config = dict(
    d_mlp=768,
    vocab_size=6632,
    norm_place='pre',
    norm_eps=1e-06,
    positions='rope',
    rope_base=10000.0,
    rope_fraction=0.75,
    qk_norm=False,
    bias='none',
    init_std_qkv=0.0361,
    lr_mult_qkv=0.5,
    lr_mult_o=1.52,
    doc_mask=True,
    steps=4792,
)
Each number is 128 + 32 x the weight over its row's rms, rounded and kept within 0 to 255. Layers, rows and columns count from 0. Numbers have three digits each. The size before them is the row's rms in percent of the matrix's.

# layer 4 MLP down (transposed), 768x192, rms 0.151, rows 592-664, columns 96-191
082:146119175144143102138117090094144177134090115134149159175169198114171134113092079060141141173113067100175129104131137196068127089146088109131106151127167148120081121080099157111166157150107086138125159144149148135087145139090133162152061166131109180112127098109140138163104103126082119110
101:159150166106155147116069131091164147142108123140138125103118152124133097124142137112157129135139085121131121086083089208101129103079123158128131088103100123180179150150153115086087142106071146092194211152091173148154186110082140090136098083124141115107154101131170127074132132153112156189
117:171164072080136139156166183154130161140138100140150126114135158132107124063101121093146098159093130105192162090130107063124107127108153104059176137131069139136126184179157137100095087174143169169120108170153100162153092184113154088128135095161145140098096154115097124090120103146110109147
107:139134178092104165120106101157105128105105145129123072151157099130061102108216163180105107121202141165133131087178110098098162082130085114084103116122124117116112136156115137161091140066091138126128085161142118141130147155123127116163143071102085086151138183145126095101152203131078113114
112:112070145182103134153109186095154137076202141121142108168108063143108065112085137133162127153128192150130089159108140136115067131170150085155082165121150136153106092163133185106118081113040110115176132143061104165081083166161144118128088120129114104108159079130107167103089156187065117131
108:143083094125079084121096118188092087159107159064106129123101197135192146102151116138118151213127161164138131166109132065133139192120113109146111116134148120105128126131107138102159144133160109095221085104106107156124117107113134122109134113111153122150123116122103197122127110141129127122
100:116122177133098109106074142121098115091122133169129155122119090111156118065122092093101108073101148153153121130171131178129105145171170163175174141053112182063102142148109160150140129171114177203111136102128153123126149197105099160184118166119156178107069045108185128108144136137171115100
093:163123128179141112128123145124160129132088135214135162146102119136124122118116154088172110132074095132105132140146168154078085172100164080138137097133113141113166147112094138220162139132176079165095158155115169129123064161105034181191104104067085159147151147156128153130158113150147159150
139:124043103111134107146103136153132189094131123165121080123165147152126156169153136135133169095140179000141135135132140094128112109088157116127097162213152176080161109156170157144101118126158153119112154163164138178093128138106178177127153113169213118123149141116161167093128136155180079116
097:170113094173110041099096163130159125139160106128188154138159101092156135180125089168119135062140177063147169171139120079138104140100142130164157112111167173094150101087136071080146087159125097174140167105147110156116160142147112116168149087106140118133142059132076175139149112058148118113
090:069113113119177134126150114169059073127086147135169084114075122183124179133158106169122110098163089130112109080114157162180182117160114091115141121134143188129126125121100108121134174135118141135109156134104105145147084120121125160096059099118092100156112111183162094092047110062096065087
097:157085139120085146149135149152115122113127070032189089146150093114181185127095113102168151157102164108158144104139104116068133129140142151080161178109194209101144155081099139126139105150145172177110126172112145144162119151087123141169183148107151213108165130121167129131092134117118144059
092:156077106143137104119147132076140081073156174114124106085100148198131140194176148117079079141158136127117092098126144124106121111181134118033146144199089145120134200102146144128061151117148147102138111200181160111138138089069135107129122093070146134116132137124137131156166149102108091169
094:161153102123155167167131159102158100080066119135106197189144073144133151075112113090109090115166131186110128172084102146132175131134160122080090122120071173192166123141109151120135163137125090110129141141133111146132135050138079144143137101133134058114145100119112097142142131095122165148
083:107137133098150114156122181045118137147125145089075135128157127142165123102134080139147090131144172059076126132112127156120152121133056066102103134115135088237122157056103097121088096121083118135134116140147171111078098112181119113186151118107137120112101116129120120166100183158096145127
104:114149125156124111105122163147101117112163145110136163121146119144114094072130156101074113143117138168059141140182105097137130101161111129146172122054073147114170096055126118106088127151118094158129134099153100110178134108207135211168167133090147127106137158139088162086084182121089219091
091:114118105116084213092115118091167211115142138157118093112087132203160147109157125113146137115114145134093148126113060096073082152149122175083066187201111150177101096138108077116117140133113129097087120100101180132075203156102148148134174087122133141116145119106106094122143153156156110211
090:073118130148080067157106138117122169109095126136145151105079090111117148100122144113124140114134151208136154127127142122133151081139110133095136136075148092149130104093132141159127109142108152170130086137112157142049116120196126135144107081165146142123064076116087097160113087142127093161
107:166111133147136115147132143147118118159129120160169084161155144124128172122076110107124058137129067121116113110067199159051098104091128105085105102134102102099177132111125164120092112127160076105129168107109076175081072106117121154049076167131036119143160134078118133096143125125128160124
094:053123101150101101160118154147120098148138132145089111120100107123132075114164167118090148165101103145170088137100082115128147107128155067079110144184106153120073109136154100064116123118099121122133096117102138089142113160156130163123132100049179173162132152113185107059074144140178122094
099:185171111188102129101109102115143116137160139109134071101125086109108162080172132128126197183139141207111140206161125080130078141096187186079134087133118165162157133090140110129129138139126101130099141094102144134102194134087168133131158107115119133103171146162115153137141196091194138126
091:093136131143135200154163150097110140102161132186087154066130123109124187122114146133119161114133131165101165133118098164148163107111134047108109155155120125169143142145144158178134171078097155065097171098115146131162173132131121152217118115140086136129191191118072096099148088145127149079
102:128098134047117113119069119179136156159122057096095130130130112158118086086148138088163093144112169142142109142133102119104102090153077139155109147139108112148099101131116149131159139111139156095103110119093083162154086152124178198156077149119127150210107114198141118124057098106112128142
098:162141088136121056134097144133103141112133127115121107134104141173141134156150126144111068117145151156065139125127097150124225121143141147175099142125168117158179154118103082131131138097134116131117135105124157198178129145128147072131178183104103150143176147160097165130084148119096146157
110:130121096099115113117106100162134105160108168144132087098142117114147153099096068184152169113155135126085160121116151095119155162139169119192141105066055131122129100162142130145105149167133160137125169139115082192141211139163106091107147154102098227159114123129110114133155122117145080124
083:090130126075148101149097065071073161198135127146120115092134115134107119133137112127110180130146115113161148116121157096168114115158096082174174074205092082102138125188112123123184101127077153152129142147151108106111134098201141088139137110170108094085112115132153181164144097115151119159
096:137118067186136177129076163171172128113095144163182151149186165122086114116087151166145127118151129093080089171048109139136161138163108110129115157089133064150134124137150132143123162092078173051155115103166069158119166097111142115109113133108146080151136112172162153139137123145168152108
100:173136082107116169107084124123169090183139139139128147136155148147069147114146069068167137125144127080149120187190142139097121132108126147180125132124084141089149115088115137100123091148147166136140141158097103157115145148134125080140117151151106140113107130053080107146169103086136141120
102:144106119109103120170148152119086114128154128138151149104148152152141078137111086175068106135148183175118152163161133134182139100123116110159149172132096139099117167155164136102097149139073132156170176142170094117128099082199091086139118113174133135110135110168160109157138194085145123184
107:139153141065189146125137079128136145088130117116201141117145120116110133098131173163105151140199078084124074136161111132115124064171193117080140089116155114112152118153145102130092137109102086135080124115113213219124133157087091117187151167087137088140150152146095145155117186120106125181
092:115099153107121131036061131187176111124176170140123142089130129122183114104145165079208100104143078092112113098185116136080104133171053117164072138156160168121117160081093127079134127129128104133157125126150109143142121139117098117160082136180139124147142138151085114152111120140137126086
112:166076119138087145085135107169127154101187089103105143071119140106138114135155158102096115117082145189061120123109132097112183152182085164169154075108137160128156125170160087092135130131159159114154113112096139072147108068121167146123137157162186160162189190100077147123106113106018092178
102:086191130168107160116109178129117139162148113125143142070138105108118133137138123131115124074089110142182085159111101140165192135139151125074177159093134131115150178173098125203109166183141107132150154081154093110180120133107124161168157150092096191125108092179175140166150189164166082126
099:120147119135159106125109141097113129135096134117131150035081178063143104135102088147166167118089087139053111154196077147152073112179148076163186122097116122090129192126123132169122083115139142117163124098169117127109100082074095124166114121136099202108201143160086136117128152132149087103
102:113092122104161126170104147143155147093102127152135090147098123104192179128130073109104135171106079122099097192086103079091170110155138125208083118151127190154050120109153125157189160158143120168078137148110139193102110130116125105082104136115099149122132120156090169167096142134200136231
090:120121111157120121153115139139115127124110142116087174152122060163130128095123105146124119145061183144148170117173153080085092100142107082132145140156132044135124116149144112189084122152135150111149096113159166151085119074106160107129035099084099131132133191170136127079137108154166148086
098:121140144125109127145097125108048129135137193130090225154109106098092105120134115092155087101172157182140138136134147146198114118065130132103179171095105158103087125175090179154207101140107165170149117113089129139161137140081161114106150107162130134102064095122127097089112143170142129081
093:149113136102135122159117103114119082127132143119159164086142062135114101108137134080145125125120202094111153150132144099137126148118148103114144113214128145115079139134136137065116133156138111086096121124079132099170094107118138147113180147141204145134104146163099108140226126146105136137
099:067083078155144113102133165117160160148090115117217121114169123074134156123102143140134135137174088151087120149139120098142165150083092080165150107136114172114157099108132153134151158137100122111133146050129156134167146094167157132148129111150128166139049074098186137134090139094169093125
088:134077075120115130176138181088148104128099156167123148167156131133061195145121100187128112141122175140107117099113188121109146165078107125139103104202159099164163170135086120058148101146083135112169133139106141129105083088215153113122151102163140129160133084149148117137145074170183155138
087:139138105128138164127209079085134073100127122100102082147136160197118085079095102103117113078141102047137130170150171138123132150099144114119063140172141105064120138117168110155093098135156105154138170135062142144090058084144114102191105107138105150093125090106149139085113127076127161173
079:150051170141107107134123142113072111103165123137128147160113164138096105149091124122168064141044135114141163148151091158075118151127156149147077137110181094177144137144131081051071124118046122153168159110171134118097098108153151111093092147162191112112127124130152177073128122181118128155
098:160184119122150116140159188086069120119122146103153166118150110096112170118103137103150151163136117079092138185120167151170204143137125116145112126116160077160122134141133110175117156094147100083087136075082084125074109108152148116061116200144180096106142074112101127165160107142169093161
101:211133103078173077078132094122095187079138136121081159129138175152157146150131163110135128126135100139077137105147130102075166126133160102063104108120112080131081118101104088150121123125161144147075090137159073102184130117078150105087182139125134167148158131082131123187091124111107186189
104:078116114096126111168154085146122173154172107101154073130158227146095131132180123102103168131134111117140095177115115179100151192162103107120113137131100087127163101108096085131151110172119078148088160091193117070129132124155124125109078124146139103068169120105158065148120144124157111048
086:142103142141155129109114090137113081110112180143097167124133070145138103166180204078091138126143116105083133127110142144143171131157138168120132149136183094148132124152120139133058070108113135133121224126141066125126147063100121110116195118124149115107099129118167088145153132090105132199
106:144166176154144105115100137091136115045117068113134042140075122126086104191162136151088113101128124119094112162145117066175145087118124122084093169162136105168081152153098171114159116187108090135088140122119095120044183146109116103134137202130131137107088118122176141086099156024093157157
107:189094098086143081104161112040131114122118152141165113159137150114156084182175137161078109104145164137128152112108075124125132121105150144141089183115152143124096117156134134091132108141150125107069033148157114112142133047116103127075155145087147136184120187072136085110144147154116121129
121:113131063179144135143161136049049166170132136124089152151112129133112114109137158145134097113150125087129093160132140177231148130099124211128162177155082152115156121176152085173063074105131129132131123157171111078155142158163087123072120087089137117139126062141129123144101142121106104095
095:153143103107091067145081136117086144125101146084110095100115153136137121114100132110103138142164117071148077090113137138134083158118150119112141129155160129141154132100116121104106098140114150100114184075146096158083182108136004152101108144095123109072139140091175087045117131160072131086
097:147052086135128154134116093130152127118140203139101164140146098144031149093108075131128092114113115078116135113139193102142137187097075135043156144123124114039099121129124152147127151148110115137111123138105158132114117133107107143089119081172146121143101122127098119116102075161121161130
114:100157102174130114164116114098123122165053093129165132152105129092095119101200159141094157116097150137128091143106191115098124101109193116074048107144142098172123172155144146114041126087128100122095096090129069093127132057195117124169127108089102081103149079138094119075145159133156119101
098:130109120128108135153098163099094076150094138058085205167080130135154112143090163097170115144110093135136100133097118109057128122172152111179096111127114082105194132156136125100122138110154109094118165114134140197118096179173116128148138123133177120111163130157193143081155067117123169114
099:109161112126065141078130112136178106098110149143108129175124095155096080105163081100094117104138121162182101143129144109138144108171114127097099087133113123110150143163133114121109132176139159164110080188100141092175125130106123128110141127150160139154169069181124090246155109130173153097
108:143140144118104152157123157097083098154102168122117150078164146137076137085087128102099098129094074157081173095149140132170169182133068127103150152143143138150090130117110107163127121097153129146090051115140150161166119152113183101158087102097105127189129149170160183109152129093131180082
109:153091079158175162107133105086090137130127126112063141138090138071102146106174109107128097118182152169192133102132107107148115147096182163110149096168107111116087075129109119155074152097126156131149059152165081104090139109120094127128072095162106128128105098160177097110121169108139136178
107:119103067154084120110143114109163106111121182102122123154137140120143131102149043101131091187150160099133109128152142040136135122110100066136139153153078127135077056143145124154137154134129079128149158105132102123081159198140130139153130140089140144058115157117063156145055067137158165110
107:125170105090223043151106118134159107131123124130133124129089149141172168105141112144102125121109088092122116143213191136102142136159150170167127142071110109178075164071098185129119070113125115092128114105106113126154110068136133144176078127145124104105142135127102166103104133130132151150
100:087138135108191064139117101075109124144124129112117137165118112085078149150084111101107112052120039115189101107160125215141182134131200158098123090103089163112134145169087095143156137149084145185130136131143074076117127090155127087159143098110142159104123148125224108110127123123182103146
104:169137073070131163094108138148104166142112075096053162103117082152114074162149150132123115126138177182144109131093143155148105081152120159076152140125149099089105109122131103078104115152141129138132089114101136124141124098189127118181146099101178110113134161182136106131148130095073099069
082:154120106160221098133095128068110101136121065126133117111166179130132117134155153133110143148111139069111164114110122130148050070068118063154126177139069107147130136147114137104077093109070138199150116178176112158142080071154098068133133140169129071107139114070146161142130115124134093142
102:161090077144111099105129172119096164096134116138199117120180068130092124120174103159113116098152107096091127118134135125075096117134175135135131178092149195081073154123137125119101103173126082105145092106129138124135143136195208145141216130085148126106175159175081121127179144132108094053
082:099134119097121163130156115137150127131139041150139160128108141144180150108170110178183075092109123134173123147110111096124146121147111092159105114124138123138114192101136111121118156094143154104103141118188095133148078121013105155158135107132151164127104138096120150185106143163117155134
094:076195168139114159119152104104165177129073138115184061136148132201126143132164117095080165100131124126139118174128139116115173156149173083087074139093074160114072189065174120096130132138162102118074127079125075094098092089121106118120076093122078166167108112081091136144133152118137088120
099:122105123140115093131085171103149126092176132129107112101105084171091135093121089113104118069116131137018111185187146077124124118180145107166099125090103141139167092121143114059158067125116110108132144134194118136136149118138153120079157094157112112090151189114110147134097076137179119120
091:139137156110142156079121096127135071103162148111068069111143170089088108138135153146143082160114148093128141167096125123108146096037132126144138127068117122057153072091129133132091110095111115152117107166101149139161121185149109142163067114173170104157134126068167162120146059142177146124
107:108155111193149146111159114107121179156146097139176157160112166130152093177156223128145093129105123074161182154126094141138133099135202077165126111050130099154115109203134124151145174097130105109136089088170139103114173158096127176076129098089145081108159113078099065164103092161093145129
092:101117094097093104086073135125127095170113122134133143118072106141094163136112106092153180187113113176188095111153077142125124218119099121084102099123107169117167088152137115104111124119147149122123147135099188146128163110167162092138163130180153161153089154082121065064133083112132151147
094:142116121101140100112157168122081128122094148170158144135143140138128176156076142108175097100077190105159154137117118107122165102107101131178143141073078152072188112145149122104109138142111076162177134091121151084168142157135163071140095147136127136113143161093100080100141090160147108238
086:140163076089110106139065168102137086171126159149145195167114095122140195119154182143117144106119077137085146136128096138151143149111136159063118081104120143144149071111116144145117102147177174121129141146110123133087151051091092127173096139142145062114143109103125061120149120124106157091
107:102104043122139115109154070132056122159094125149096154135161160116111121096136087169159124141155132205145092099165120112104123221124066155182087165089098166173186159108140138096078135126109155124166131169124159186193164109195089102158152106177147106134081161163126106144187157113153138099
095:122160144147176154153101133174177128134120121176151100188135141101109137084198073175130151115142121090180169203177148117119111097101132156133109114215044103141115111129102148166122189120126140137157163110177129101142103097130102171156076168206099078089129114175167124097120101113130166131
092:103156163067156169091110136097081143136138147105097123109115120131123076132048151137086121120118097096211157138177140158159115137105174125144192169079076125127108089159118150169136130155179110112108157115124093100176114173074103135124102158128113085148101169159128119154154092100158107123
# layer 4 MLP up, 768x192, rms 0.151, rows 593-664, columns 96-191
108:120133100178135073150179105136156140119122093174106164195091083163112234146092108139130162141065091201143074169149193117157145071123129088160125061097072081156130180095147055152160102131143080222122147178101154179103126114128127118098152124166139138111139139135115162125122066117152094101
102:151141124048125127210116157082136088082112110105128125134150195066148143085148160078141140143119130150119150145136161090111132126165163167141094112103099129140140159128140156129141088148159142200080130136143110152181127135108144138079089117132089173055092155151056091114107081120197141165
106:147173126126102171103105152189155100150144090133139113128132135151115119093096133138141135122107129117100163106164163101193156121136096132128148163113128120104127125157172130078160062102102096152116195156102145140145150109148104107066166137137161077067071118125161140122178171137125139113
119:134092122128061095127120125186055173122092129141096144116129160111158081080162191180125062095123151087136138168097108124116124107194082138170131071133119137125127120128103156148102182166111122108124074069156096170125128120127080121127125105128097134096196129105107127116001095175139182138
110:091077125147145094153079117120155160211080117067139102124113134121134115112196176132139113091105142118110095157153089107145103090129158162205138088181177187090131114134141122111103157097096116103131109111136120097172110117190133158152136100154125159128099113120103149157071135117119181124
103:093112088128112108115140112063120162093057133155165115100128149061112105116162076090145138152117158169155136093186116163119131039182152147164067060185104146170175155134120151143084091146146140153144113100134142144115094105169179143147151119169102116119167091187099146087099132148127139175
089:125153028098129127132121181162167161145061101139157118074125131134130042111107130130126151158181152104151124088111122122122139129068107126165127143109147111130104137144138122119116099152091100137188136106161102150134087086124183100057098071084129142054154150116160128113116141095128085088
118:149123112099098173122133148096104077120175153094149163102150074144132151087139122150138182159079157149104158132146135130124139131130142141081115110180100160159114129140140129094131123164128084080132091153138153174080169093123115154132216117197133089143164139103119114105078177185145150186
091:147152160116114116144081121092130093127127093123089082097151093116132097159141137066102127222137122116111128117102130162123098139123124084161136126100109105210131111161112126172101108121145102091074084164165127098147102089176159195093077126184136182106119169090125070124037170124142142158
096:114149182138101085142054147069223076129146183102113171113124125193124118115101066109124147149122152101114179145150050064115116098138117170068159119119101095137091141174081135109096103109109175123128158070159105154131171130108079104145187138167124142130123115114150135165113126119125189183
102:119068156104160093167144174139124157127117179159088127121135138141088131144184139128165133117120101069123179147130140162143096152184138146098130099115082103161123086092078109187060094025108174089121115107159128115105132137147186078144133140103124079082106114143099118164203127139144092117
096:118146153135158108143161168164145096108128121170168145113167099097128186088093125106197095169161142150139105128076140140120162150089123182141147079140140114123098090131131102123151135101050176202155136103134156128097064148127103113105128067103185130159153128180121112139109177070118189128
094:129156116146102168113092148111122114088136136134143132109126123139104131120150047142067159125110152058174095180152140140156127165189134148151154141140121145159157169129091099116120082148092098093126153113184095124155096079153141188117106141154153102190150132142100181179112167154128183081
081:184121081175146097087118130122142170091182137173143110144110100115110122178162087112110084162140107157162136125140153087112173149158163089119135141139066181059134113094126159105189101134161163105075091146131076173148116138084180133092119110177165150118115066082129101139101109165093156136
111:140098162149194111194096157160084126128157100166125161128156084104167122129165153172125143102156121132118085145109175077107101177116067089129100114170119131062210122115146143124088149143066126110176117115062111153124138169153134099175093075121161115171170109077090166156161124158091118080
091:114080058127155141111102158168110167160162121121194109137142117139145097131091172079141073122118156102149173145156132110182132105149131120141135127142119039123123126167137166097128144135100114118159056183084082108082179067168125137194060134131141144128138093124126106157099076147167124100
081:146148099165150125125127139156130056095162106126186122175107176159117092114177088098115155189097134137177154119115107168097137171100182136134136105145154183124111199124104121150144117120092128126136141069133091068131158170115150104105115096101142078088206178119118099103140125157129138132
110:136046119167129125072136112116099196165110163119118150190151128108122143065169118132153148096141115119119196228147080162139128165195165142131108124160128056067104100122133121080083119096139168101191119126138155185094156148155110099106106115073156141076148061126104109157155111111108092119
103:176164125079151147173131102103121155115112127112133172106129110137150125144102054146140066158163115184113167146112077141122101121096134154124155171151131110094092186130135161097167145121120103109165110134108110159097117110126091145141108155138131151145123125150084103122179123085136155079
089:162140121092064103139121153141144136141117109186131084102094167070149184185140102097169116100120136120140162145132140107083156120145091184107122064139146149169178098161189119108181169097107121174207099133131083141168092127149097146144155155089123124132101114191174146151143107102118087144
095:129146117144149100168111142151118115169104111126107106106100143153140085122130155072169137143115137113132152160087180128140086148147158164180082088088151105107131119123133157196192090144186095139138146159130143155154133103109136159077188169150138136113083113165175113113166173163139134077
114:123139104128131147111123121110086174145143126140130077114165132125135115133134111087070174152118154086093155128128108128113094214156124180114113137114150170092136153130112123144077143123097143191162116122110109160124178110122077157120089075134159146099170142138197089156141149090159131184
098:107164150104097157135184200095115117117191163120173149155115103114166092080104125107151108137100155144136087071070071155119132156059128044105145088124112090108104110118135110069127148081127089083155159094102137107100069120177179118130165120207119092092128158129131133153188097185154105106
114:116103106163125124121150134144195158092102148077144138131110082189098081103189084121168157165131118138172153109122139117080143133119128153115113104153056132155115154164149127059128172147101145116079175148148119162092095083147142194136174157104135153165146131088088103077124130138134095114
099:156121145123069125121118128067098091090146136167072089150107139122137104050154168161199122120091097175100147135107152163093181094132182115107114159116115084148092148059132107126137159110129163128153079117174118154117172134096122169135158118140094160089197143046173132104123119111098135135
093:131134115118073140124144134087072106159113142165116079131123154131184098079127133165132117163163175144109135058089157128083127184112160150109160058144160050203127049182121116173117101103152088180175150137122111141147119166111160077124159106172088147124083097155128133132199190126152109163
101:085196184169161124134134110143110125086101120117095168177132163105108129117139189137104141081080143051101094135105147071087205157147132163146038184109196149073090128143097133128106147119144141026108126126133136145095158147118110173158133109144149178142143211134121190172122066116125192148
102:184165111134132099175091123092160054102136126138109182161106127142088126154155126128214113133159151128114154119090092140084091146135132156109133083143150082142154133175155089103028149125153124131121097152108115132110133160131112126143130076174143165129134140172078139143084177126143177142
103:105178169140123119115087153150129104145112136184137181133166102108154131092195106106099178127120150087120118142124101122063101140048204099138125177119132135091133119087103154098121165111169164149171137103128181131150134140160105108169149100134162171064187116136137105119083133140048192128
110:046155078128077131126152120047150144146107148115158127098080167110182127136167132150148162088101155155108132151144124137061164070123142080092051123097148134053162129151146154102150191154056103106132109146121144118143149113124107161103169133149161103092155134126110124077107144083205167116
112:106114145099147098145144125168154176141121134117103112133156157097146110155148131085083130150119163162095165182107109084167094181131094162199121113084133124094140127115070034126118138139147112077164083074115164155132103135167127143136151119202131135125051091124060181173121115129109149186
101:099109136066160063186139130107159135161091191135141105147099110105094137138111155096139116163141143103085191086152215107092108127117116164182090160189130111107093115145127150046160074049101139167082087126106153159129146060122095128103162136134117157131134169067123167107105092120054140158
095:165182133145091160143183167169112098092119127150159060144095098143072174114168119105172092222128142173187148114127144146107178145137162047115119164204113152147111097152096128141112148127123108132061151120099140187100153140135135077099092137143162154145148080083119168138109149125143167174
101:071130134155094134090116136088104132171134224107072127124164182183037112132117119136154109161170154112116099107123169143102109102118132107081171117104137105112113138135154152081078123123103143116131088077131110145091112217120130219108124161181081141108138094135208148121093113107083127120
097:133163011163074183135151184091087128133125179184187094165153165065084129163143161125136138133151146128087140157120131146115176093131092126119149088113127146103184151112101095095130148123112114136168195134122117105129158142107162114183154141082134186094168123166101146136165097162121099128
106:095081110146132119030097109071133102125106122107161124111127117163101168155130186152086175161183145141098055137160127134103096143086099113153139102128090141150085153104111156109188065093106081098075170161185109089123159115074173132177125128110071116165114142150124097084066094215135112118
099:165115089067080224113106120088158131118142154167175173090121191182156130132118121141147100105141150143143112101112123094097127153141139106122088082163145114085087171065103125101120104156111177114134089128141075113143151130096157204132136094171086102171127150136117094136143110174126177182
100:157087157115122122178114099203156110081153094144078168107121127150107184128142113130113096105082096058134060137100123105072138092145101201149128133104102155122124173191150183113083120159119117164111163086077089173115101185198119163122135133088131086137182113138091194108073122143135116103
093:091136097136173119075116190145120097146162097105175146171129162102141118126119091084119153137101098112093151132087075113115198140197116121168148102104134176148096140124079198166151131057118154168086099113089184091148153155112123134111073119162186147132096130064086116133109137120129076124
090:153152124092106075122147147134070095147189082150126156142186179141072149142118147077159116138146138114117109099110135095138139084088145181138127162144109130146125126162076079117076140170146173098106140131148065177115128133094093172130120123099120135134118108107144170171142142051093078127
084:121100123099103151078110172136131093106099112114152184104182105076150148163106118131121155141182160122161158153089123132141082184129195139101131119197147123092125116093127126150079154126136117181144114095038144137126127145112110165119180134067091077155135125145132162186150109102121131075
107:158183087125145160128169126167110083107151078098144096113061078137169116096156128165202152164170117141165203162204119168054104139092108138113137102191109183169117117114144190121159168136116156124109069121158160157142115143163128124135146133199127139090154060155144107167109133133118050135
105:093141179140144102139096196180109038118173108092135152103153132089107163115110075115160215150151150097114117111113125105124131049122129090020083058115100106133100145128130162091114096143101103082150119142164149168103116094159124132132174137102132079154158112097171164162153096162153145142
104:129147148180157144118111108147143060123098133164084180210098107189115194130096122080158101100112137124075089114153187137113145152133130192135082118136062198145081108116135078152138149069177138153122133081078130088123145114066114142117189143131107062105145131175101115150166123127184131105
099:130151087152082139086124151081124135103142087128121097097161180137067177172053158152119081104081132124142094142109156102120135169130177126112131105115098154135161111141149168145181167163172137089138097095184126118160165141153144166149107076130152184116165124115117109115111128173121069155
097:120114141164116110158107150113150145097163096143139091123088140085147137211153188134109120135085154131115161122102170157144161133230106128128137108176170081137156157109148091070150068139140080154104147150123183165160146119125100090087127137150139117101163087171154133100129126136123104142
105:063108134176167081104091157138135109118124164108161147112089111095133108149116143092127084148221134130119107144138096149096130129137113107103105134151163191073133059158122134036158144133151119163130093135130197182139044167150144158137124087144061089087116121156106136145139145097098123133
108:112128111145155104123126135089057124117175194169104087104161175132095086149074183093083177121077108172071108173107088154111200117157082120101150079149106093169094137109089155101121078137124104127148154153131149115235077204134110162137128112102124142130107093114138136155084154128130102146
092:110089103161136173085096079134168140148074129151098131142176127104116174140101178100162135157143121038131104147138122106177151120178081162139127102182214184162171112105165150167149080106151138138130170110165150171125162053168144138126075108129162113083165138099059174147120101163180062196
104:139133133170126136193067137178121133133108123155164119090124159129100128116228116158157098141085214114081127148155143125150101120133148165161095133162129175080116187152155124106148149142191147121149107158103121174142176088112137171156172106119159102097118148176164160140137113172177139161
107:102153106158143173213065107140134127101073145065145102119145136074160115136162199042124139141162154148159163156136189115064123135183159135109135111202129093150112125152139092168167084101091114109087127151098149092125143163153119134101163124090099135076158146146159139084161099094183113079
094:135163131162139115156145153164130127116110121178161073164116134115074168160155093107069160175144142149115094182199102166194115100149077148118102147137148186079075115090123127097161102075065123179132126152134134104150162131118143117096094153083040104150094088125110092103139147147086114176
099:127157176110151139161084130131117169088116100144075105101132151100112128135099174108220201169144134126078092120106155129082141080115130116176182120152127154132149119117101144088137083069173095156137126148117173165115133173091128139143171117080118114086116181093083154095122142124082156096
104:057167110108183092103069134131129109102116128140112150134184160099106133122085159097100094137110112135155121088107159192082093138138156131112114099166117134101112157138144129072127104097147181080118079097108172120091044126160097176078131159129126130071101134165115146112102200106103142185
103:105170136143144130110128117121132131082135125159069136133162066101092174118116117102081094130164118143098189106106136121094161132036044122122151097143117148113114122099086140115145169062161127140143149182104119130160120120119159191101124177192100174129153163085124066114125116141185130145
110:111133123120144122070136139130149096095126120142097044128125145108147149065170119081088107109105116132143138159155137084158159172134169117074113141109130102165131121031135097113059140132131163087133099134140129175131131113091096141148179108126120161140097089171131180091080067158114127174
104:109066089168125153156160124181140134068123156132147132104114143104180159105136117093064161138114128140153149125122139100059085130146130132118093117193076194110130118098119152120095125159122151071192124160086098191160108154096189136122209114071127110096145126111085152133146149104138127117
103:135094071162129188141137160135135139064144153098144170064134120078099105119228145137146114114146134074108146022178163124099057097195137148128083136173158137122129128119120163094085157144160152138131073119077143180172099124081119128139169098145119110179101145150124164197138110110084107066
103:147128076135122101111142140087186059123140146089082159115131112132227092117160182164131147144157121056165157171144086098090177132123108127174139140083113159140143087127173153118113132125137115112106070120085146180177112134143114110127080105125091115136112102156116136180041173143100160124
088:112153115136060197073143090130072157150148213115127064093107092083095179126152140106140159126134158193148161081147102157113051140159176114059099125167123157112143105052140137158148145174148112186112119169090101166141130222058154134169093126139077119159160151169091131133103142087143130137
109:121109111098091153112136108083123115085173123136115158109188128108198164174149125156118126165086160088131165089141157139079054190127151121173142115107050119138140133149233105130116100130149145122118115128130118104105150113087142173120176130158151136144150110217132145175089127149120099113
098:129173118042051149140110112175108195119146135098102125153138108124110137181089126101123148087114111166065109113092154102122140155120145081119143158145151130149096149126089192134138107131088113141176115131102062136147090130129148160123154105142086217111181172134172126108115086100116177097
100:210066100081155111080083123133219109154132096109105113063105137160159121129131162109128152140118164130139229107114080049115094122119123106146164131155119111128095076137121151063150126071198177120139125154135147125143170162142058177088142143153102116063124171122110147135159101115162137138
101:154094115118162131064138142181191167141104128144105158153173095172083108128112130068170155147122135128188164058110088160113102155174117172130121174123155071123107068092094120126135111097085144119145078110099128145113140154108106196138157180157096132119098097113135127104148164122168187122
096:102051187133149147135101165128141147110102142137155142142101153096083074132108157077130118115189132157121156148149208127101178155129093096081185140148090116204138143174143128120132117124085156117140147150144105122101138113108137147115153149136113082106207161154125138053133115161097091138
094:136112100110146075131124143149134126152049144103152180194222089137066118103160113102111117100131133124103119070166156100088121130152128113101156131134132174070122151096107104158187175104165116077104110139106128172149068095138181154116192129115115122154162146128130170106097145169181086098
095:167131135183145210137128161126140094125135114137139100100140065107109120091188180129140044164091126117067163141137159135107130056156123144102104071161118116121143149119084058123144113079127119129101075082127130130121104161113096145104071198120133121182170147138131093135118081134114151163
108:087133128088134102129107135184117144165055132106151158170127113092066107086127134105199134179114098199158119141158187127134116164162139103098148082123194182174083190083139108129141123120151128126123131095081094089106135098149188115117135118163144074133125122153062076118151098134219131065
095:159145138130064166119107153146112128151128098129152082108106147136126088093118142108097104156140088109149181088133194109114104140119151091109144134135116109125096143160125101085171127100064129131097065123109098183149073189144141164142094111081159183098142172163116136129093136134193052140
102:206166081093105116080096147154105122162132141150107112140140126116177131150130141189145150140116108139154083119145150175143141149131188111203117092147087054103091099138145090098154123133157088107147083179129122098141098126150141097122102108152109109157039060097127146196081119129115096125
102:147064124156146142125105140116093063131114106123166188095141097105142163125144124140186130113085135106169168102126184124112126155118152071083224128075159140165121144086167106137161118063123097131116126107134077084147144118121135120103119150133128171108119104131083147186123181143152131186
095:161160111140141130163187106131137086131092105124098161123146149141126156119107126147187127100141123107136143144136107185062122149127136109123135087107165127178195160175151138096112094066125103152140061101090127183081093073162177085136217169146121163072101077115115150103149096119119094137